python train.py --n_head=5 --parallel_block=false --init_std_o=0.0339
Each number is 500 + 40 x the weight over the matrix's rms, rounded and kept within 0 to 999. Layers, rows and columns count from 0. Numbers have three digits each.

# down: layer 6 MLP down (transposed), 640x320, rms 0.0391, rows 23-202, columns 256-287
# up: layer 6 MLP up, 640x320, rms 0.0391, rows 24-203, columns 256-287
down23:525496570438473477494492456507513482454487596451547479544443554476413568492477490516446566448488
up24:449517584495485481519503473481438551571473473505481551510485496493539532482517514554536455474512
down24:543447422528445517493516510440523527508552517511537510468467423501481496520565446490500498529595
up25:406552475518526441490457471473492488455513542461432507466507508482566525511491509529535511509462
down25:544462492511455516448525522528452550496441488462480468524494532454515559520507496439521473420607
up26:474514497514487476534520441490471524502537561521486523491430538518523407494592500469472442492418
down26:530508483452433431514569547476539512502486545459509523499503459463487544476472489537575487393523
up27:551517467549568514495497470551472538536529580505478471464524542523475514428532576553514493450460
down27:429450511561491474529504452445523433471520471495539511577422488467408473521575366381461532547417
up28:563462486386493483471527538613461502482437472478461467522455543512486483483523524457466469526457
down28:474509560538522510532550516445579482579570512536533513444571503528499519515477529589539530485446
up29:453487481464555417522445516493520453528495519463518550532470456579522489506520504570501522546548
down29:521464514490517514559425474486484533553471436522505473551548575543446559512485550525547488513531
up30:507537499510501552475503539522402521394551557537554510526533545452528433554456544559550508517468
down30:483535499476531509526435481499520534478433420522487444494478501557496512487530524493488481571503
up31:487484474442556531451541516534475447538518531514542519453480489457495479494482551467551503523416
down31:486536538478492473500452460563480581513494516462499608518416444541404496490565469401457551547512
up32:542499446473529513489494544445473452495480535485398567499534518526564494487505490507515490511475
down32:520482546537517524472521465473476508508493495460554406570471489515529554431456577451569561531471
up33:421535482426528498435452488574446491424516455485496454541584475508533556520477528471494463545555
down33:482544497548432511528490422521553485534475506446561542497471533508519431455417522505573549354407
up34:465524512497456532517371507476524496508498513484504482521516460474462500530515501503478473451488
down34:499486506586550494477595562502465565552505504493415511472485516490502471523519472456493546557465
up35:466544481533478482487613462538532529498491534470511470519518457557513534566502480510571493531514
down35:541478476479490537498457526541496459544530509518461523512455574504482530482510500479432504451495
up36:480514489526514453537429540459531591440483462441415555458569528538454525497489461564555467532583
down36:567497503463525508434554526493510528485531496527562560441462529539523494470526606546493488573499
up37:508510538462468452545479478502551540529527560516431533522456560517490446484438470491434560507508
down37:500505515560549507425503576505468510495546475511513485489540496523533558507469453499539506494508
up38:492485484428601484526438492507495454549446512583538514484525521464511534478508496467530533472459
down38:507588538462511465438532538545458591568530567485554538460497448505450504539461501556432534503499
up39:458510496507488467443456458562519524604534554519483447480588438501516587537530478493450581489483
down39:539487527451522550592458512479477448422460457482482542525403524460498469497450475526524434472480
up40:519532403490510489545505502457557542517452488500471451546480534523542526539482492419504499472482
down40:501475557502516496490513476567481454491558543531523440493529461498498477415540505539525519490456
up41:477459588469456488463451494609483498572513475485561516516440526525520489426523480532484482479482
down41:477508485430455578463487480482497466489482529545449511483520440492489480534460506476563483536439
up42:478519524434462547422495490484520426498579508569482482506497488576612488485502501583440502451513
down42:477559461462503420410495530504548461466535507519482529460546518565510480550470450544477504476565
up43:463528483521537435501504505485498532554494430479522447494515549472476517416521482536446527657455
down43:518463496492539559529527557496480483497474542526537556563525504493550481513493476485482498448527
up44:477526524489510479501533491487429503525585490483519478545494473473497505485456548523481562425528
down44:520539473507483550465463486547510515602500548471520513395506456522500520516486496479514468485511
up45:502545453578523526421566488521495488486496497482493498558527442403506513497459505542529488616501
down45:523501490481535438547536517476534504476478542470520539462493515496397510530529533507513460451429
up46:482476530506520541510575523489439557483578497529427556443452567448497520564406437490490516521452
down46:513464468504525491445477494474498483516543506548530514494500470516533516518465512521473471564501
up47:518593518471519402589502446501466480467591469527516513484562502496468497476430519534526525494552
down47:502524487534494548510456555369499575569489451533488449545470513525520515393532515481565541556463
up48:495455441529512516496376535489508432443520502534561493513551503513516476475541489505505575522574
down48:434555514529511492448549454512496519569504565500544483520397510517515515501528457496465464451420
up49:519491526532520542519559510448491502490506552499521473497522504536467420475512557531508499511507
down49:496491457473513513507484478578450504451452467503520435549483534457481533622533407571497426482540
up50:456480449504462546506535474518473498472482508485457451513529490444465514500459559518463431499481
down50:526479506477538517486530544472528469506550530510443533461546434548546457488452460516506537466504
up51:453522496474552462473489496445474508534508483541448483540505505480574507506495589559513495421504
down51:558539507547446573468452512504480628529484474471481518510526534562470545516534506395479491533489
up52:512461553503465511433472462473522472460483476513441508544483439512545519541567582431453480492582
down52:510585474459515522521502509562495521551493499450529475516516529465456492438484420518509511497423
up53:464412575500520461487531454533468507456530494510458528510501497506619541538502495483490468414527
down53:500514447522496516520537511470526522557478516409538445485554513511405544434491541475531507495452
up54:401482502515494508486505462571437554500500516460476524436504464532510488523423551500502534503491
down54:497479443483540532490484472490581496490577500515518523508537508462463452545489516468466541542470
up55:515447540472438528506558455471545511513465413483554458456438443503443467486509493539450489469522
down55:479490424422522531491459513527533456456491513446444540538570592514517564488458465544582504525518
up56:534462548464529499490497465496475539602442557513539446453477563493517416548475507510522517501581
down56:418523449445493501485546469555573513483468421460499531469557487504496536422597566497500547479524
up57:423464499544526491519516511479537562462467474597508537487544566560536496482475489485444486433524
down57:525493472461528557454547544521515562571529464465496547562468456401496527579560550565537455510496
up58:416507447462492510507518514441496478477478562468501414447427510552579503560481457400487479509416
down58:544532548576526488502520470549480478521546488513447558564552492456566519437490546569472542489576
up59:445526555590477518529515487536530531482495469493510525556527559485539478500480473506480501475492
down59:459537504495516497455522508458460463477509505512449526477482550566491457455524527557526426483570
up60:517478516560491536519510501450457507434530521498475465541515509412505478515482487572497469470448
down60:516554424478454491485440550462550456476500536501443496537501479585494524500467442516476458520540
up61:473514435551511476525491512532520485516505497457557473558475530552486513514449493518519522479467
down61:515501532565467561508470496547446512393507541498491509524498494440481471636458523410482499465532
up62:476467505512462431450502490518557458516491532511485480484505516453522494515496514522505452443555
down62:545507459492534538541535532497473519472503495468567473551495463525514494458459532465505534606490
up63:482462554442557439465514499480508447516587570511479500491484616538536491476439532452568557442522
down63:532532537536483511548489539519474515523443463451439393416527489577422562468557509545501527502456
up64:491493517523480465487543460507497491433468508521530479485462466486469509545511553518535493512521
down64:515534574511534494439522477500512502443462527404483470482509474506538510450509479475415480493523
up65:481497539533494417591486448572485523426490512492527492444564563540467452474540543551533487523501
down65:499540495533532537445478558480480462522542508562461529499507489535518508501403477514516475477487
up66:462482448386550547516518494481464500485590481588445435516482542452500523504476452505549595476533
down66:449503438526401492472490454506532478593482485527453478509544505492449535556512502514581518528534
up67:522559508480463442457475510530450494492548519478536492539454488544521456454503504524483412445566
down67:532481486533488488583580489503501569501468519483538448553538513471400552565517493506472537561489
up68:467471473489549517535438478502528555503486506443508505539472471455487590496531497500474474476536
down68:494471486458519441517501469432463461496535516492520519478489514495517522518451470513505515512531
up69:449478455509572541544552453491503440563496531585543461483507472534559475560478415525497554436547
down69:503502501497416498512532459583437550490534486529472503479488402460421535493494590473457527525496
up70:495504486549424504483470484563527575501565506495480509592517522495479544542451488519482444505417
down70:474474446560462545456539505554491456511515495513523487536500476556474494464509417450489495554560
up71:508482523497475552521510472520449544476532481505519508526441544496485498513513504487543511459590
down71:486530542508494484478436519506517422541528537516490515431483427522519519492429471529485496476494
up72:525502458500470508520558472507557455483471510464399502403564470572543519503453489538481535449580
down72:463551467492527557524415502519487505498475443448499530522518501543376479557532521451491496558561
up73:536481489561454450467479557505463528456535598457597460458584526494382497553438466514542455498513
down73:489529472538494466461466483535495525535459516512435444509515490505497445395528491491544603562471
up74:522479553545515515477530491528475518508470565537481465448499560518461474491547487475492559545516
down74:498496494510481522483442530439460519505527532511499473537490478451515496527495478533491430469505
up75:557467540535575444514548483546491526503541512509477499484538482502518488450470526489488456557478
down75:503492508522481500539479533489519546521559563481541508466472484476518524537495505546445486381511
up76:511400463574448436483482534547547436487509521514518509512477447539492431550515510471478472475498
down76:457455523418491485487515532508472506505512452435415510485555525500542552540510495496481529524486
up77:418414518556518527517537426521533504434481514531488538539512505460511515513452529499456518457460
down77:495491462447502424450464595466562547408517511522504498481472589558549424466592504498562541467480
up78:515530378520510496557534502582527511489434534478517520470470415505514526475475444497482470438505
down78:507488592472380522469488505464522437511534462517550526514532597511454452564519497465493527502440
up79:485527527510546557483479455503415411539513468506528465509515485471512428516479511509400398526581
down79:468462480481469472495475492450489560507474518500484474496556470475522571482559464516517474429439
up80:462522492464472572506469493487515493460422511519483514514482501540495436453431540484537518494475
down80:518498515473498567497483460608528573468504513497526507471549558527521591534501449462479560553505
up81:476415485489452520522573431490527447486491472437521473457564508475479498508581552454544481494555
down81:486542464508580464505429518507514618477456482503466558513454423498529461505411461529520491525508
up82:512475494505491431488505503448460531531473470445571485511509543423482504467498576495471511529521
down82:567524394509485488553491512484498543439490501452477516397505499567525494589496501481532606481572
up83:522530480513548484477513524539531501418446500440500518398485467561496509546517440541486506486516
down83:476396463428495516510485445551503520578545512540509479551508502486501478542531520500503531522493
up84:498570512488490453543492576512553537536479434506468488489478506470566494519462500466499508484571
down84:516477509513527500482482482510531484429513491474530557545492451542505490516601501463498517450424
up85:440466578500455500501601472583472530538588489496467464537504567555519549557528465545525565501513
down85:542503468500476496500405480486500473500512528435533502541475523513519457450429571443477435482449
up86:458468551513507444487516506496444523511476520535503538511503540461523490535489516473515452564575
down86:562514510581438462489534406489446510552487528530577513546487435537468503467530437476475548457483
up87:532507535507431463486467513498473487512461572446534445502493490505489590513533474479516470515446
down87:469519424491546516492451472514471443520489469459461522529541515447409520556506480525448526470522
up88:531487466511443530453494436559523450512534543508556451488531479474506481473484475515523454540491
down88:466541561493570423485419532462463513440437440524467495494503549524491441505446524523451554434459
up89:485510452559480496489570482499514558451417502409535470471467487488559505478484473511511520446515
down89:457530552539496519562486501535449450513566492492443493596523526563492502557558511488559573527434
up90:540493490551517461500466511515553490494570447470516456562459484437553539511592471516534516493499
down90:520519573566481505525501437483453565486540468521457470520503523548543458487468520470488467596501
up91:484567469526521467487496549529530524498550490509460484509506565556406569555489510479457585451518
down91:493515586460431522496475450559493466456463486405505506526489479451530504494510449476485429561466
up92:450477510547391499526493462499530504516470544505472497478471458526457457473510477501507408453561
down92:502486468514530473498509521441522547503485510502532527511548512495508491507559555544492587476541
up93:452548473538498524461505481491466479511472445545519549521479425473493590490545473526417445494495
down93:564455477469487411579504497580489587478560488439428513526511533505484469445491520486586520562541
up94:405496454518482540525489501566462495490523434523481527443490444519466492479518500512545509539501
down94:441534494455549546441504494532495573497485542459526492453531535487512487533539541530513478459439
up95:538592473524541404481574506517467527524490543552579474521428509567521569542446475447448544495571
down95:498494483476470596541432486476534491519500486529432495543529563480475428505546414531558526549500
up96:494511469514534567459463482512526510455453499486426521467435487543548480515482534551483479462506
down96:552453495504495503520534547442429554545470507565534478440603482432393473499530486485539547515475
up97:468493516527546553501573501489527474486499523442463472582484463520465483499454525453510496428516
down97:454487447449455514511513538582478504556456474629506515385519454469505499503484535504510480531499
up98:442503491457477489469528495492516486591530491438567537545602510567526481472494508511496513469452
down98:533474489528521498542525512504502457437532529543456431495517486461451505462504535489518508492547
up99:498550492500489504474547494531535486506475582523503459541529555506554471440513511469472461491547
down99:469408466491427548466480446462502540484527495464493571425489516494461526513483530566481548496496
up100:559474495527510501546454544443514545549443489483493500520471456458484578474539509537519483433409
down100:544518499458490532415544557537502468530566555433493534391522542532510499511574521413535472479591
up101:554449540507483487481533455515477481468514534491479555508504500408497434467551467527504526479482
down101:437551503458512558520472508538514523488481506501546500515504596541514572556525543550449491482521
up102:494495546470545506488463543405564575536560492506504495468547531533515480478476550503462493524447
down102:482488492520481504501523501459453508541452504496503544513455484523591525489502499444554443488498
up103:500471507514535537555457490458591502566490422436437489564375453549505567534553494430461502482558
down103:392539525468548511456413503497468483441488458525517519498569551523459517437533536468481497543468
up104:461485506488548525470496509523466506508499507487556527511475438521534514583443479603561493536602
down104:493524533460469429501515474447532486444517556515470459509472573420498506468580479411468507482417
up105:471474503536524487533578470454515471474522490461483554455511558518531399526460510544505440515488
down105:508523464503488560508469557534553531523490477525570460568434437493418557561555479491502474506455
up106:484458480569531477427526435492485421469566518490453488483519506544480476446442410516543564502531
down106:564520454475470508447475527466511483438462469504434533446518516449506514523541471504554526454517
up107:447442524496527487429502487435536442515402484544518583532458491476467472515504461537437523493524
down107:532505463493506469556564539578519488471534556492469553509525435464445526528500514487537381507534
up108:428474593500510520469546509513448496483499559466474511498587460493515537520527479519478518474447
down108:550566450461502472491518465415504541505535495524465525508411527585534491472498486486561505559510
up109:578477420484441577551485444540545484532550491434460465512534526448555524497486483538495481470541
down109:460503515468485495480441534525499522449563476566479565530476491532423475509487478432506541509490
up110:480457516496485467489490533525545506553546486469462501489458455466542474441546496517583514483530
down110:456460492525491515538500478502452500552481537508527536570488511527534567544499507481466509551467
up111:539505475487533586476589510488499494561477512433562513589386496467521538541434519528500502550520
down111:459492530549449543443524430527434495488548511491504504477475485508547529479444458548499490494468
up112:516553501474465521514450578375587547468482498474495543508504487423565507481443476488552497499496
down112:465493485510537519405466496499471416495504478525430525511477495542533502480462519509465454521447
up113:473560453528570428513501499552500472430462477512541475473473513474539515584527462567504595506549
down113:533520508527515481540563500455504470535561490471495551522524468566513468507469515474459552595455
up114:463440548510425459546484490475555546460573509545512516479469521542431527517484501512465512487497
down114:524558488447529563503552527477494458568486486482484523510491482408587399448462420480515492499410
up115:473483501493465462471457522531518477575594534454484513522488502498531474489531484405480510537542
down115:544528493471501556576531487472478512448516501553498558486507550538452483570464478479448565501490
up116:460510454511489492490524514520483486515495520510492516523447483465516524527451497501510590416510
down116:501523565503480476504499414528463536451527436489474424508493548495524533537505516522513497561529
up117:520506439529512504608501533536473564469507554461489483419548450467555444508496599507503455485521
down117:501527538459582504435467540525490515466489530491546439546502485471486527547500482469514447534524
up118:458504539471507474503496435479517610490491498552447478528423500507473477507500516538501512446498
down118:471506436497469588467531459523545510470482486416500524489554498458544562526487434455506533474491
up119:519511576521501458558547523458456536535465452529501512426487500516486483543536475475492534569489
down119:453513440505479562475529500472482478492544488517455483501548535533482505439471512446465492478519
up120:456569493465470434512504592532484537560457440523547468496416510550539442468548569463461541524522
down120:496514482423530496503442521464435535536584545520473528537505506532456609495457540520559561514520
up121:504476500508525511536470453446468450455437535550570508473461506494485480475504477468498547444516
down121:466506494479499477474546513488520485468518535511477481494512476520502481504446485477455446528536
up122:483471478536538489534576449523416483479507487471474451541513588536509483481512515523512551547485
down122:501544511544448514464449500486555494501515505540540460462487458465495527516515444451497485449466
up123:563463511497503514550450467494478375547598523454518495522478518438525495481450447570491500472493
down123:479454524475462523489535470523550573461466509470501550498456476497461504583547434517450492496542
up124:513484560454494513502434550543532471492478495414503524465484515444504460471431498489556494537524
down124:500507515489482448498473512466511437459503521517471466562541509510525532512502461462426488496543
up125:523474490533443481518489485475537553496487506518584473592509519487505575459574547491521477472495
down125:424446440481497611491567460511503476451486484463524522458458468462467491571453485496491557576511
up126:535445438493560576537476522516529566512563552525488526595543481516518559411513473512495448389592
down126:431492520512407389464508486577578460514398509533550413451481501469427477541508460544541563586511
up127:508518484509519522484490526515482487494531486475445478558512579561452446455461496586507605502450
down127:513530494528464479508486427441474580504476566558531462464527387436484523410556562413471433488462
up128:491529523543445520529551498503463501529486473513516564562523542491512458549469561512466505543549
down128:512515485477490493453451505489518447490548528508502480514458514536508553543461454466480393510464
up129:424547507494472542505543460537510545466541499443545572479526489533419535545509566521454489473496
down129:528462457573535485445455529462478448450465502457419483543496566485496503451480430490464577456443
up130:541534500474620488470571539477434494407448543520487427487503481500563512432463483485523507485556
down130:478496537517448522525504511493535512611495578541505492535462527505431502523465509438544490520500
up131:496460512544473486494502484514475471503510481526552541517457522464543539515438529432539549525458
down131:513505533553453515497544496468522509534500506504495457533538547434457478522519454525534505508503
up132:493564450507553501484540452526590464476453516467448524478513487463554513510505501541562520498469
down132:533413590483483512497471486416528517458544500492540474548475513487519512503466477497413509470566
up133:484437510540427482486500555412457445440448507510506492443494519527481484476412480558449533508474
down133:568458458453447508501441454561556605547595446471498529476526520479502495507580372431574559521547
up134:448484542444595470452487500529507512450488479439482495490536473576545484544592516547538577600571
down134:478548477501460467517506516476445530526488512522537493484455550455493559512438497483471459440430
up135:507559540545518496521473555476459450491465515481449522570538462497490541525515533513428557476485
down135:417482472498460497512598456561467509501524437508475534420444420472522481525560440579554461522555
up136:507472479484553578528496459463526547476535486491517573552497433542524473518464586508542524481478
down136:509525545532552425507544492490473470552458504477552393512437540445516446470535537467443475518520
up137:548518450473490507523499393549501491459486615510446508492585506538481481402498561498530468474449
down137:528483439555486489475496502431481493521545501497479508504451479539517520548494470481456454542485
up138:475497471538464562470583471511490507544515481462531536472542429496586387449466443535524477465493
down138:509453522530529424556479530485509469466518529585423523536558519477453626541647533477477485544509
up139:534598458458550457466497462432512487427540504490456468522403515544460474468441499532531584477432
down139:489456486451519471501563517591511536525459471465477501421527461545410518541503525517470443550516
up140:451465499528526504532504476485471455504596482426466554517578462492476537478501460491528563490493
down140:485476518439493443521557509507509496548498479516480467500448549490440586510497540479401401507499
up141:485554518556477481465464424496428492463575475579464515561530550483491494443471470460507573540493
down141:566458444419489448609440573518527496502461497510496442495536454545519462521504542463597464559548
up142:481514579474512522516501417493463495493510453540561496486437437484521514429529420552593525536487
down142:508487552504504543518533531503429475453509584509467514467450520453538467517471519488449498499491
up143:536481466518432503565506444496534488527510489477500480543460521581463493485518567461448467451516
down143:466511503553468509428517507492502535498474495545484529471494497444541539510481493545530583558482
up144:500508548458545475511436484515544461535455472508423515560498469459445506513473479504512449535479
down144:503468576478491500456468506538432519474511531535496507468465523591501467463560511447493523549553
up145:444509452509500542506535521493456469507485549536472476498484521503542539468553488423494416492592
down145:510529496490493433506525413493420455507465448440509524553451548534520436559437558488477589528467
up146:446508445530449486515561473454518504558511499472516429518545573501505465518489526511534478470461
down146:503577581488513522518496514498493442507526576583497561532492486446515512504503493461495521539517
up147:535556473465506506450541487496536478521502488508529531482560547487541480472476513523536508538472
down147:538483507472486504512430512447429540511479511499522489575447483500483582521572503486470498519482
up148:512466461451544516491535471546446494491555578491528533528475451531494511478523521471474520487492
down148:475450482570441527428506501453500454498465453450428547500516485562500450483477451492428529515471
up149:418521497487549517558569466509476443479495449408558435547441561458475501498509531551520499434504
down149:436463445520493535493499466447485516519507486516536479594552415526456507506524498507464515491530
up150:551435547500526479576411535500506468534515524432507551539509524466466534470478554540516502487404
down150:503490468497470470475572417527516464486523534528459452493480561445455498554515429415448455535530
up151:501553463433495416471522511470431526457497536519531595512505509470551507541459516589527520438518
down151:512414469472502560542488530496551456574516491541458513458508499533455521496507522402451524523522
up152:504518501522512424484432572472497485470454505527443532521514573492501557554537429527529539497419
down152:454476448521515562436566525470476518557527623459548522438509534496574586520424578565538531536651
up153:527541518490531542496421543555517489545541553481533505569501442520532443480502445462543499493487
down153:505615468496462555472545477432518447473475511512494531504499510491526532499491505474491554541440
up154:528459599432517512491463419453466502523464471529460542537476482471496541549475463545529496476433
down154:441569509527457553536495513536532480507528490460498456513499552556500504445522484469495595523454
up155:465530480470524492488474516446519442437502433527530511489466483473449516490534507534458426503495
down155:562526493503511532465513444493532537508541456514474451486501459524532465434492508462523530463538
up156:505490497505529514486494509455519547498514659548514548475555437513411502543401515533475540426529
down156:570479560462531507510510502549477529513523433451530500506486511477527560432530526567530486536478
up157:418507489541535481528459504493433572487583489453502488539526503483499467543490494567528480460541
down157:516467512459460460480479510487544453459444502565538485488529428534477504471442459498484485496506
up158:522509610540529523511521444505424478489631539493581431512585598405500435523497526437408473501386
down158:546439552444512478482595427475476369451376472411516524505479488476517474465464503504496532607513
up159:508481433519461518478511446459464435548489569487527492490517570486583475444511523479383559467507
down159:453527483570478484534506533537538506569505507540498521493488435507456588503487518552517501500560
up160:497521550512483491507491490532528614498447476472432416527461506540426487571548489504543502422542
down160:483440447435478523521491477501503526427519469559495529528539502481505476452491491455447553510473
up161:513536483558483493592503462416511524486518498536526494582459559448496463568455428511489493406539
down161:502504492494520470482461522454457417472516551508467480491447489522517502488466528442499501523468
up162:449541518505477513444502517469476391494537459442457486490539526479509544544461502519536536485516
down162:616522498479539450559546456437520593491480515495537487405449466509478488557461581460505513478520
up163:503501476509501506508539502467450430459478407497539588439559502518418476496518455533470491489533
down163:431479494500525515414478484457521561536441581578498444500529499480538490493531579541460533516503
up164:458467436519468510486448505463552506464553477508497423481488552577476480481496483550544492535506
down164:525455499500517548477511567587446544533536494581494536472551495565492506459552487461505517519502
up165:584559558468532472484498505503498578528547419501492488505493450518440437504503543480553531478547
down165:526488539447537531500511514501536449438528521519494561418377554518498552417488460484581466559526
up166:512441575553484517508487534498490471570525467389515443508481520399439547511522509546518499448437
down166:555443522451496532535492489520416558495501487452523555485565534604592405454401493521493467475590
up167:458572558453436509514469481485518479461466566450434534490462559472489550482520489508488499501468
down167:477422451519508511532495405492573566605535441471529460496523488464533410518471493501453491472512
up168:424590496441466560526491549484581517458494559400501528476490506478558516477507495515448469512530
down168:490534496538458500477525463481504443530515507500537552563477505490524511483453496533498462533475
up169:485497495471581471540568510524499599522488557566496501508464471480553437471480493532514460486473
down169:448537454525534498503518501520514459469494484457520503527541486509483500462444451580485452476509
up170:530455510512543477535417454400514413477576592504529521486521493527557504504503543475587577467495
down170:500473466506409486470594540590471525529503438433519495527544496516450509521518511557406377514544
up171:467482491520524488492533494499500473507506535462418500437531507504442434501453529492535495487506
down171:509566532528501508531467530488403490561493483499534480515504470535548609468517529488507563455509
up172:514526477486495481472543566490571483516480509524449442478496556437569549557426524466484481486505
down172:460455470507454495443561485490456492530469466424498561441524528492526532501540425438587517487451
up173:502558512430519462482493538527432502540509562511415523522576468459520541490479542468530511450418
down173:543474455551498494516490455488505490424471510432551437442497537479499481508446449482495458542525
up174:566573431485387515531513446528501434481507484477481515483458456562460437515495487524457497465452
down174:472466542520554486459458498510485563509547577406527480449534514476584612509527485551463498469554
up175:473491526507501445461494480473520508443539473503461577581555497492570494412531366488549650449512
down175:518472483529571511540498480481431493449434455495529497480474551499463425523415584579487473517450
up176:482431548429486539473510472415512428516489536519546524499448447502515519445437491494432509526483
down176:522497489529493451552504537551501559476487564501372468510507558486521544525578431506562467454529
up177:488529490514424515485480529453548476452427472554458547480517474529507468538493472458532502491571
down177:531479508542552484560499507517426479533577508436587499461483543459483514414516486577476489485512
up178:512535522435502503549441525385565533503517533447409471481531507489514495478515498491478528461496
down178:465442470508547529448544476526484461456550484535530512506502534577505499496484497568459486550436
up179:509514584510532549439506563494491520487484520506573512520579522468576521490534502494493473555479
down179:529490452534516515525454467553529494570478493515458484461476539511450475479562521479512564547517
up180:475599472477508470493540520496528479500561536551542504542518482470551482511455479491543536525491
down180:444440572481465497517480475565467491479449470523493520469514540503490525475599532474504538512505
up181:473486465515532434563493456491480464442540523533572480470517521542430509499449523503466528475538
down181:481495476532487551450526449553485541526492500535435489534517571463512478514493511511537464576525
up182:510506531489478524498419515553504512474508533471506470539539496584535521484452531469487494500554
down182:500501448496474536517628435496464472465469493463514497480412502479467511512557514546433517466503
up183:572504513503503514532500443489501531515490500445545521501454503543558509524491494543530446557418
down183:500426496517481550539559403508516460467494422442425505508512442540505485479501463408569522505485
up184:470529479521512481540505482558532526456517454435507501505427529502486546530583500493507528614557
down184:463492558515591532512516527463499484514507456511499447556563476509442504505476502592462441389543
up185:546591448517517448488497538486496591462429464513490533527473493555481519566460545555496493532517
down185:508456597432532534484484517532485461515507524545495462513511499547502529413513480431436551533522
up186:495514488564530436466463477562532529507493438532467495506498538527478481440534517472491477505485
down186:503459431493373481494535520570440518493584412536556593508447471450464507540493518458502516453468
up187:429538471490384468484494548496440472445553617474520528494471483487471435498503535511422473521525
down187:492501555523600529494488452536527566573454364538543465538527461503596545492505445492535508552445
up188:502554468559461473468481511570485504550508531563413416470539525489577488516528564505500486494540
down188:443506505442487596470517468466510513503458469552540519493521481540471413415466485499523518490531
up189:516489475521442478508569612491422428460529535504571470605520533547517500456429577509502459443591
down189:535573549486521485488491475473502560529474505480440487428564462490490446520495481469464536518424
up190:508500533500464491472456508565476575475484537443536529511472502469523525526490510496508541472498
down190:403530465466524498497590490497493545545455457532418517492468499490527497455499491566513439515550
up191:511472495541515510443509490452416503481486506550464517487482486486509563574395457547496551574508
down191:504487459387516457556451537515545484533489442487536475483562494506541517441511569549500451437510
up192:547468517497516473561503538548473500533482483562467508507524597470488444468462525547435543494508
down192:553532515466575586503485573565520504548508523476465445496470545541453493548554453484502471533492
up193:472490517447517489534473527494582475467500603558424413493533614534498421495473495430508566538495
down193:446480540479469520567552503482450572536517458493526458591553568508581552510570440483429532546420
up194:514485489478493460510496449548442475464547575520519534474486510531531446555407571487454592567482
down194:466527465517507587486521500410482529561462530443501496540479485447518501445582466568564470412535
up195:455546470480488471472525496538548524485491466451501460578446546492499580536483568541390501419591
down195:511480476510468524493406499475503449502508589519519477558463445500502452460530493460589504533462
up196:543420481539566428561539527494519453490486473495512453504410500503510519542480445546457538478549
down196:490527512495491558450511471524479491462524523467505522519525557527546444401458494513485454517457
up197:531492526549469478520472525450528549547504590521477402529451515497482449546568511580459462573529
down197:527508556443514485551514515498512448493498420454499475465470418409439509494438588448511523492475
up198:491499593518416483533510469484542524469468521489437524450573532460527469441462430469465547469564
down198:543508470464571467506544568478482449510535469517532537510456444566543534595536557533557459548514
up199:549494580501538450516475573483437448518562472469506498448513490433538513440506524519518468581479
down199:434526456427571545512485436519567516481434474525499440600535502565484430455546482517569547433513
up200:570553396481440561458502517501502456495531523504503543480445530455533540506449529503434499522462
down200:479491499485509446519540463518484497486547521492438430545518493537530476463506501526548570477559
up201:544470489517448454467451493570501487578519519494443485531509534503514524547517533490486554505513
down201:439501460439507576521510521537472555439486516531526491507510476531412482455508537499599519458518
up202:448495549511559456471534426520542454440374534463461499569553510522463570500489482551462521525572
down202:548508486505479521561475476547559522462482509493549517410456481430506549435498498510519449514445
up203:460506454503549514421505472498507441494443478569502453481479514496503485487509473541462534482470